{"num_hidden_layers": 20, "hidden_size": 128, "num_attention_heads": 2, "num_key_value_heads": 2, "head_dim": 64, "intermediate_size": 512, "vocab_size": 5468, "hidden_act": "squared_relu", "norm": "rmsnorm", "norm_place": "pre", "norm_eps": 1e-06, "positions": "rope", "rope_theta": 10000.0, "rope_fraction": 1.0, "qk_norm": true, "attn_scale": 0.125, "bias": "none", "tie_word_embeddings": false, "parallel_block": true, "init": "uniform", "init_std_qkv": 0.0398, "init_std_o": 0.0, "init_std_up": 0.0398, "init_std_down": 0.0, "optimizer": "muon_variant", "learning_rate": 0.0119, "lr_mult_o": 0.781, "beta1": 0.93, "lr_head": 0.00877, "warmup_steps": 0, "schedule": "wsd", "decay_fraction": 0.802, "decay_shape": "linear", "final_lr_fraction": 0.0, "batch_tokens": [16384, 32768], "max_seq_len": 512, "doc_mask": false, "train_tokens": 128800000, "max_steps": 5606, "dataset": "wikipedia_en"}
Each number is 128 + 24 x the weight over the matrix's rms, rounded and kept within 0 to 255. Layers, rows and columns count from 0. Numbers have three digits each.

# up: layer 14 MLP up, 512x128, rms 0.252, rows 112-195, columns 96-127
# down: layer 14 MLP down (transposed), 512x128, rms 0.0605, rows 112-195, columns 96-127
up112:090111139129127181137134102119092129109110125110124127141105164121135118176088141120198138161130
down112:133098164072153214127136115122123107122120123101117117116111157149174127099140152115130145102122
up113:128136113130138149120145093119084138136144161107086166145136117137104097125154116061134139127123
down113:124116126143124118137121157112135124131134126158149121133140111159084164140165131116140104121115
up114:123151106110130169092144120133136153146102095151088145129153134138114126131087144169111133160155
down114:125081155109107092161107131150153114148096147117141113138096123138090131159108191147069121137123
up115:103154122128139184127143095128143084129128102101140071168162088116067119110141141117121185163098
down115:129107155142117125147084156107163115127169144142097103161105135130121124084131132145152074134125
up116:126143192098135134115072178104172146157170087109143083090166122119121143123131110112118099140123
down116:144138115096135132144122138153144121121139112121120105115138164144082137119111136103169120117131
up117:139147142151156135070181092114118122160153122155101139118124156161107117118082129184138148109105
down117:148106159127115091134137147125163079136122159095164126080142111111173134137153177133112173141133
up118:143159131107112138113154095151152148167158166166159114079139094090100171134157131152117149119147
down118:118128144113078158132107116160124113159104139159091115124138133133114156143055146128158150140136
up119:158134100144130079117093152103121156149137138121159124114181132114141153140136146105144098095088
down119:164124102131137143098153110108120158105134119147132105150139156172159169135125138109106087089135
up120:182144141119128117126107105139107132125120102067159119151113121107116117148143115147136101102130
down120:136140137118127153125074160141133164121148170120124150130150136105140165152089160100120122085138
up121:123113103122108172124044143106090150137148127095130075112116104122097124134143138101122114131131
down121:111131145105085121076147128120128097133122166106131159110111136122097073102041131100156165153159
up122:159121137122128121132120159088124088117103157160094106123160140123120116136127133139115135141152
down122:105160142113202137103108109147118109134098065113162145125100095167114103135132115127151114091121
up123:136138110108180143124083120142129117140102138134126140097086127143139097129138153111109185141129
down123:129166114090140142150127122126135161134152178111127120142166115139121122124129140167170131144119
up124:118120114144111130100161120170117134126104089120065133149137152125142132101169142115108114130118
down124:125090116137138133150119135110132131118147141110210127120152135146114153152110104137156127152152
up125:123144164118129156149169164116112142135136151096150151103150149164119144134125086130085120142170
down125:114108106155115119049104131121112125104124101138118151115190110127116095116155140087138135125152
up126:132131126128113131141104150146140160133075104101144136119151131111122134108117086099128125124144
down126:120145152126086160166123119107141102107175135186120112112170153169138098164141111172149130129121
up127:167115143098132088156111113145165148092171130111092171100128102116149142157096172114106162163125
down127:144133120149131089134108138124097154097092125102098134132146119183134119105131102104179139170119
up128:110110169101111125128102121126124112114142132117097108140092105129110085139120147108181106098114
down128:124129091107119090086093099124134137132163139164126096117112102108144110153097148129135141130132
up129:146085158128178100176156147137119102161115170143151142141109123122115130135129065150137135108164
down129:132145155143066169079129134114161112136142103122131112154140121105138108117126132121150107116079
up130:154090078133127113109138139162106131121112219082104133104129121107169127119139143117129085119112
down130:113117157206083078134163120101114135157124131117147131153136114142201141132146150105135122136074
up131:113125058136156108095127138151078145109157081152134092143128129124098110150121097136080121118164
down131:151140083123132178129147123127137149151150120151148098149173117126125133126118142144150089091115
up132:166143117142119100125112100091126113124130142100099084116106185138173119103164146131192182176136
down132:141108094117076128170129084140101162111111129143117143166165138159134147145104095153121120160077
up133:154094128167115100092094158084128140115121105139086135135081086128125154091113120091098171130135
down133:168118092147106175103126147170116080115151164098134121104115150146148111096104169132090133119131
up134:140151085141181135156143152117145131159110127148140145100116112123121112115102129102125148117149
down134:131116087159139118144165131120122145102139133154156109057127116138132132115135106128132161165103
up135:115108143112148115165126117127133126133146101089112172094111120146138118089181118120088183106117
down135:154129180146119161126118133177111107122124167156153075111138160133103127121080129136134103122105
up136:077099116128125137096102124144113147117120159115084137073123108101141103113105096096137086130139
down136:126110151100119092137168128142115099113108106136141147135152131139160124137118114147102163157099
up137:083101125130110120116125121132109133101074162130121117119128109136144145146096110122069168080154
down137:160108192151115129093114109091176147180098170157139167135104095102150123157137149103146137119186
up138:119148131105136100126103113133128037138151151148099124106074120110145131125127185131165175133124
down138:112128092113112153118168114080141120158138130123132167147114122166064160160139134090120135191094
up139:142133124113153145124145137131133148153115138143116111080101140154121108134119098129103163109109
down139:123133110143183124162156152162120133103087115123125128152172110167131106114123128138124116126127
up140:118152142126113163117078074144157117142119123092117086109074114180098127099117113136179088168111
down140:112121160128147065129168140103098123119084097135131139146112106171161136193129161129118131123146
up141:094117136100123109147124161081150132122139116102131117147138106130162204126141151141156150133101
down141:101131079079135107095122126162130161106136103111146104116150157110163130110098149152113105119124
up142:093072176129101129095132141118130093139096049156132161126115086157129125118122145133098129125082
down142:159127074145154134121113123131159112117135140102115114128148133127118096120124122148097121100186
up143:092114125144117115077109177124139104087146120109094149133162096103130155145156140127099131151135
down143:131141136151146124172127110120100168184089112122115099137091144133117101121098112112151153097168
up144:085108134163149132121140082146144148145146121180121142110124078102124116160093160092133127124152
down144:149126091119159086135145102107082110110097143131108078101107104159105166136108164142100127142106
up145:131122100147115164145117155113148129177087112109136120130114079133121124104177166142127078128118
down145:193147170094078108127142120095120128118151136147096095154140157125111124169138123106080146126103
up146:117118130111126091139121139103116118156090087125108153101118148104111156154113141117111133129110
down146:144102174115118129126118149154089150109097105107067127133121166128142163180100158125167146090124
up147:163132143148117111118099139178134138135127157144160115143145111100141105110135143098126116120142
down147:144162158139170128146149144180171082172120152133135104141117148133099162102103115114129112101147
up148:065133161116153143164122108141114173115135170166150103119112108143133156152147155128100121167149
down148:140124087079157126160118141153128146135172144148155107124161179110123150137089150133131160171153
up149:155147149127102106134118157137140116135101104124098113108114134155117130083112143081149161137114
down149:110132070115122144129135136148113128075126114117103136113148130126139133136122133131115122154170
up150:133191133139096139149127072123152152114167098109121128128138138083115138114130109161085107107104
down150:142137139170130107147159154140101119089152119115163091120159104173149083138173103107136139144132
up151:121075107159118126082133105119157133151138111131108088117115150127153114111128141105160120077118
down151:101143110127119120095190117140090098151162117172158102145120138183124094135165124120133139101129
up152:127117141105139144128168112105138164098117152164111152129109169127097140137141157141140112134125
down152:176152147152137115147126129156146138117149114113122158138079142136141099097131129155119125142131
up153:137147125109142164132130128083117111124148147157082115092075141155152109117114111095136171121092
down153:129108182156146125131146162150138158121098147118146117137152134106085118128097120112122088118134
up154:119130129162136178168101140147131158145167089161130117129174133131118147167166125134145169074114
down154:134128165192108128086133126137126126127091136103128111099127149133103125113151127159118177119111
up155:166167139136175107138155160131170104147138177120167134108145106147092159148095135120149110137111
down155:120104129107130098108116119121102150124099131131138171135144108134128164185138133106125129116066
up156:119091140146144108155136161118141098117163165166120112137110182110088129128126129087132102143137
down156:135054125109107067106146112126137129113125115100095126155080144118123150088143145149133123064129
up157:093111156122129146104077106131126115106149145157076149156121114138121145144125105091108135125130
down157:150106128118163129143156119110103142122112123111167092151143178115141131106139129128155120146114
up158:132153129121125160096095139147086135127069160080116165119101119115119120155135125095152138136152
down158:155142141122130126102130139131152124156136157155136177172119134126109122134096151092139097074182
up159:141126122143114191138124122151098164136072140131162170113099140117158095100196085118151126130129
down159:128157173161116137130142156111174124148134161156098135157134103172122156147089133113144128100078
up160:139139092144137095135166108160105140134127161123116107094114160153141126110126131137105096130153
down160:137154121113190136185096138122097113193156144155158144139119105122104147187144166144119118136138
up161:169139151119106108112139142133156110121116147139097143133136130126111135146144141101110139142113
down161:129141104129163144112099114145129125132145155106140092114115131143103121096128126160126109106142
up162:128148129147123147121119105062144121118112145145157149040111155146157146133106108121120126140133
down162:137157134113059102141109148081164124125122163084148116120119119168164106160136148154132101171121
up163:137154161156116114139130127125146143144144143111133156102125119163106092127116101150139109106124
down163:111125109124137090126154125112121149175113095092135131101170118097097117169131157141121096165122
up164:091097145158144116138141168088128156105128124186131149077175095078140123157104113150111102134079
down164:142170166134169073107151117092078141113162152115125148135129065095149117112156145138167099176133
up165:148134115153151117092132180183162151099106155116105086119127106100108132135141106112153102126163
down165:154121161104131089137130081160132100119097177143123143109124104160119159145096137165146135119121
up166:146135144121164160119121131147088125102125160142126130118123095183157125111120145129125092103130
down166:112078112150139126085126117106176145191150165145108125119144132121147144159140123098079149165148
up167:138149122098108113108143121139081139139103088090165123151147112156114144097141128057176101092146
down167:160123135072143168091133143124137100134117158079159117115155121116085131100140136106153180128120
up168:097126124157083203142131136134146188136127153150211112092128163144129096109148088114131154134110
down168:102126171092129137128153089118105080139152118117128157150121144134164157098124136098140094124140
up169:117111142106121080132171166145147093115067116114123161100140151120152106125110161141120098101140
down169:122178155172082125129079133107133116121156157149126147138127097130134152159111065076152151185079
up170:152144098085126124149115116141153131144143120112083145136147111147147147118141120163102135094143
down170:124131115119124095133142146144155101110142133139137125153093125108118126114134133120130162142111
up171:126144091110102151134119069190119157122164125113162132119140100075102106108123088159133099107137
down171:151096102145076155092108156144093112115106131151122128133145147166099143115138199057134119098136
up172:125156121107092133133145106090104153163132132112142138138123131132141120133146116107148116110136
down172:156121102108112090129107111115140137115114134132143131161133121122140138136143152157121133160125
up173:151127090082116180123134137094112135068122136093139119130110146109133125118166090122169156139123
down173:179143112116098186161114166129133128155130136147132111123156122121147118140130131106179135137114
up174:134152135134107144129110103089114084121152104125108168139108110126109167144137168112085159106116
down174:137128109104171169143115107151132150117149150160144130136120093145124159105163116117149112134126
up175:121113137112074150124144132099106099132147138122070104134155142103103114132131116134119119166109
down175:114150112139172124139108151125149139104108104120163128129092140120147136130157103126165152119129
up176:152105153144133109164113128116164140177099143100162121078140148126098083111127138104148135158108
down176:091113091138125100088131098131088082133150124105132170097130125096137118134161105132097141119141
up177:081164095106162132135130090092137114109142172118149119082151084102133090172134108104128141114069
down177:142103144160123168156158131125140145121137102139113133116144131086102113162165082131147112124137
up178:110138151160125096121154153116174134144122118117140129119131150103106109167108168151110089126058
down178:127144145174083101113134117094162156108146119107140095134104127112144087136130114120111141125100
up179:146149151097103103118126146080130102099154140083151179140107157087149104171103143107132131054094
down179:106164132092130139147156118158115113133148114139157115138092087153114120154114148153156118118159
up180:171105184155115087136157102102140144123115147086103101130145126099110140124072146160133087130114
down180:090127119108135106095159126107141111141148164104134141100135165113190116123158147106136079122169
up181:097126132181116116129062144104126083135111146106124131141123109107131168129129153114148165100108
down181:108156128138151102125096154166118148174149172123137139081111119153136089133116149166037148127128
up182:140142130147138188144098123166120106121144119157131129124111113131109154120109127128109164078142
down182:132139144123103136090164135112159179143142152168139128160128143132150102102127170124119104159108
up183:124159120155102143127149120101084174123118125092097135108126132106125101098160107123125144105128
down183:121134153149112141170118153129146084140148111115129123102089120110139146177078120152131116138107
up184:125108072138139146105122134101143085103078162133100112080121103158116135126121191126151120136132
down184:116100142112155146108087095093149130155113144110148130132170085105173184127115127083136129126112
up185:131150108136133111091145127116120145117124140151119121114129119110117150135100078148117128155128
down185:126143146113135153152137115152090091083132130181111122132115149118103112121140085152136122140163
up186:127126118144153118164118122091102162167143165150135135105138112088112105080108126130119105148106
down186:159183128137135122140131151122115151101121141106116123133119133096102133140128108123113154117123
up187:109086168114082146135164075110087154146120109092134136106146133126087148150132149140136133118120
down187:118079134117163111132080113110125112112152134168130113149141133124124114130156148100138129093114
up188:127139142130168139142116138129103149093144148159122176125127115096119223140156163104113136100112
down188:159137139151129151181117180104108120104154149136143113119110140062094094093120118158139138122112
up189:154163106114138128143123116114118132089161100133130151110134134112153104123118147125136134130129
down189:112148155116133135104088094067159131118104124104096148171091113070108156144131102124157166106133
up190:126107142124131143082145110117110115123124137129124095131102084135143106108098116098148102099103
down190:088102109085148140136127107134126151084120120158130138123116130153149135156165130133123157110117
up191:125143162134136101152126179138114097102113152158131113109126130156143101125094154090156111106091
down191:133153152182088153133162154129132113137138124096150105127116133109123127132112111172133133140165
up192:131054136156112161129149126113127164148112119120080103140157136127107169086135167109140100138139
down192:125173121121170090112100121099120130087164144139138126134111120128123149094158095159144140146127
up193:104122068152116111130116051126131155160137133154107119153162147089109119159152142126119090135130
down193:124093124127094099134094143156144091166110119134124127139103130101101143149170160117131163149129
up194:088145153164112120120106151146091101093081139118140149078140131078125120151056151101153175148111
down194:139155107132178158109157129134153109149132129137135170083123112139082132114112167139122130125122
up195:141101152119095170164102109169159149121108126168136128116124140100133113133095112099104165113143
down195:145148108106138118130072142140115139103188119110148133166133137110127106154140139137100115148133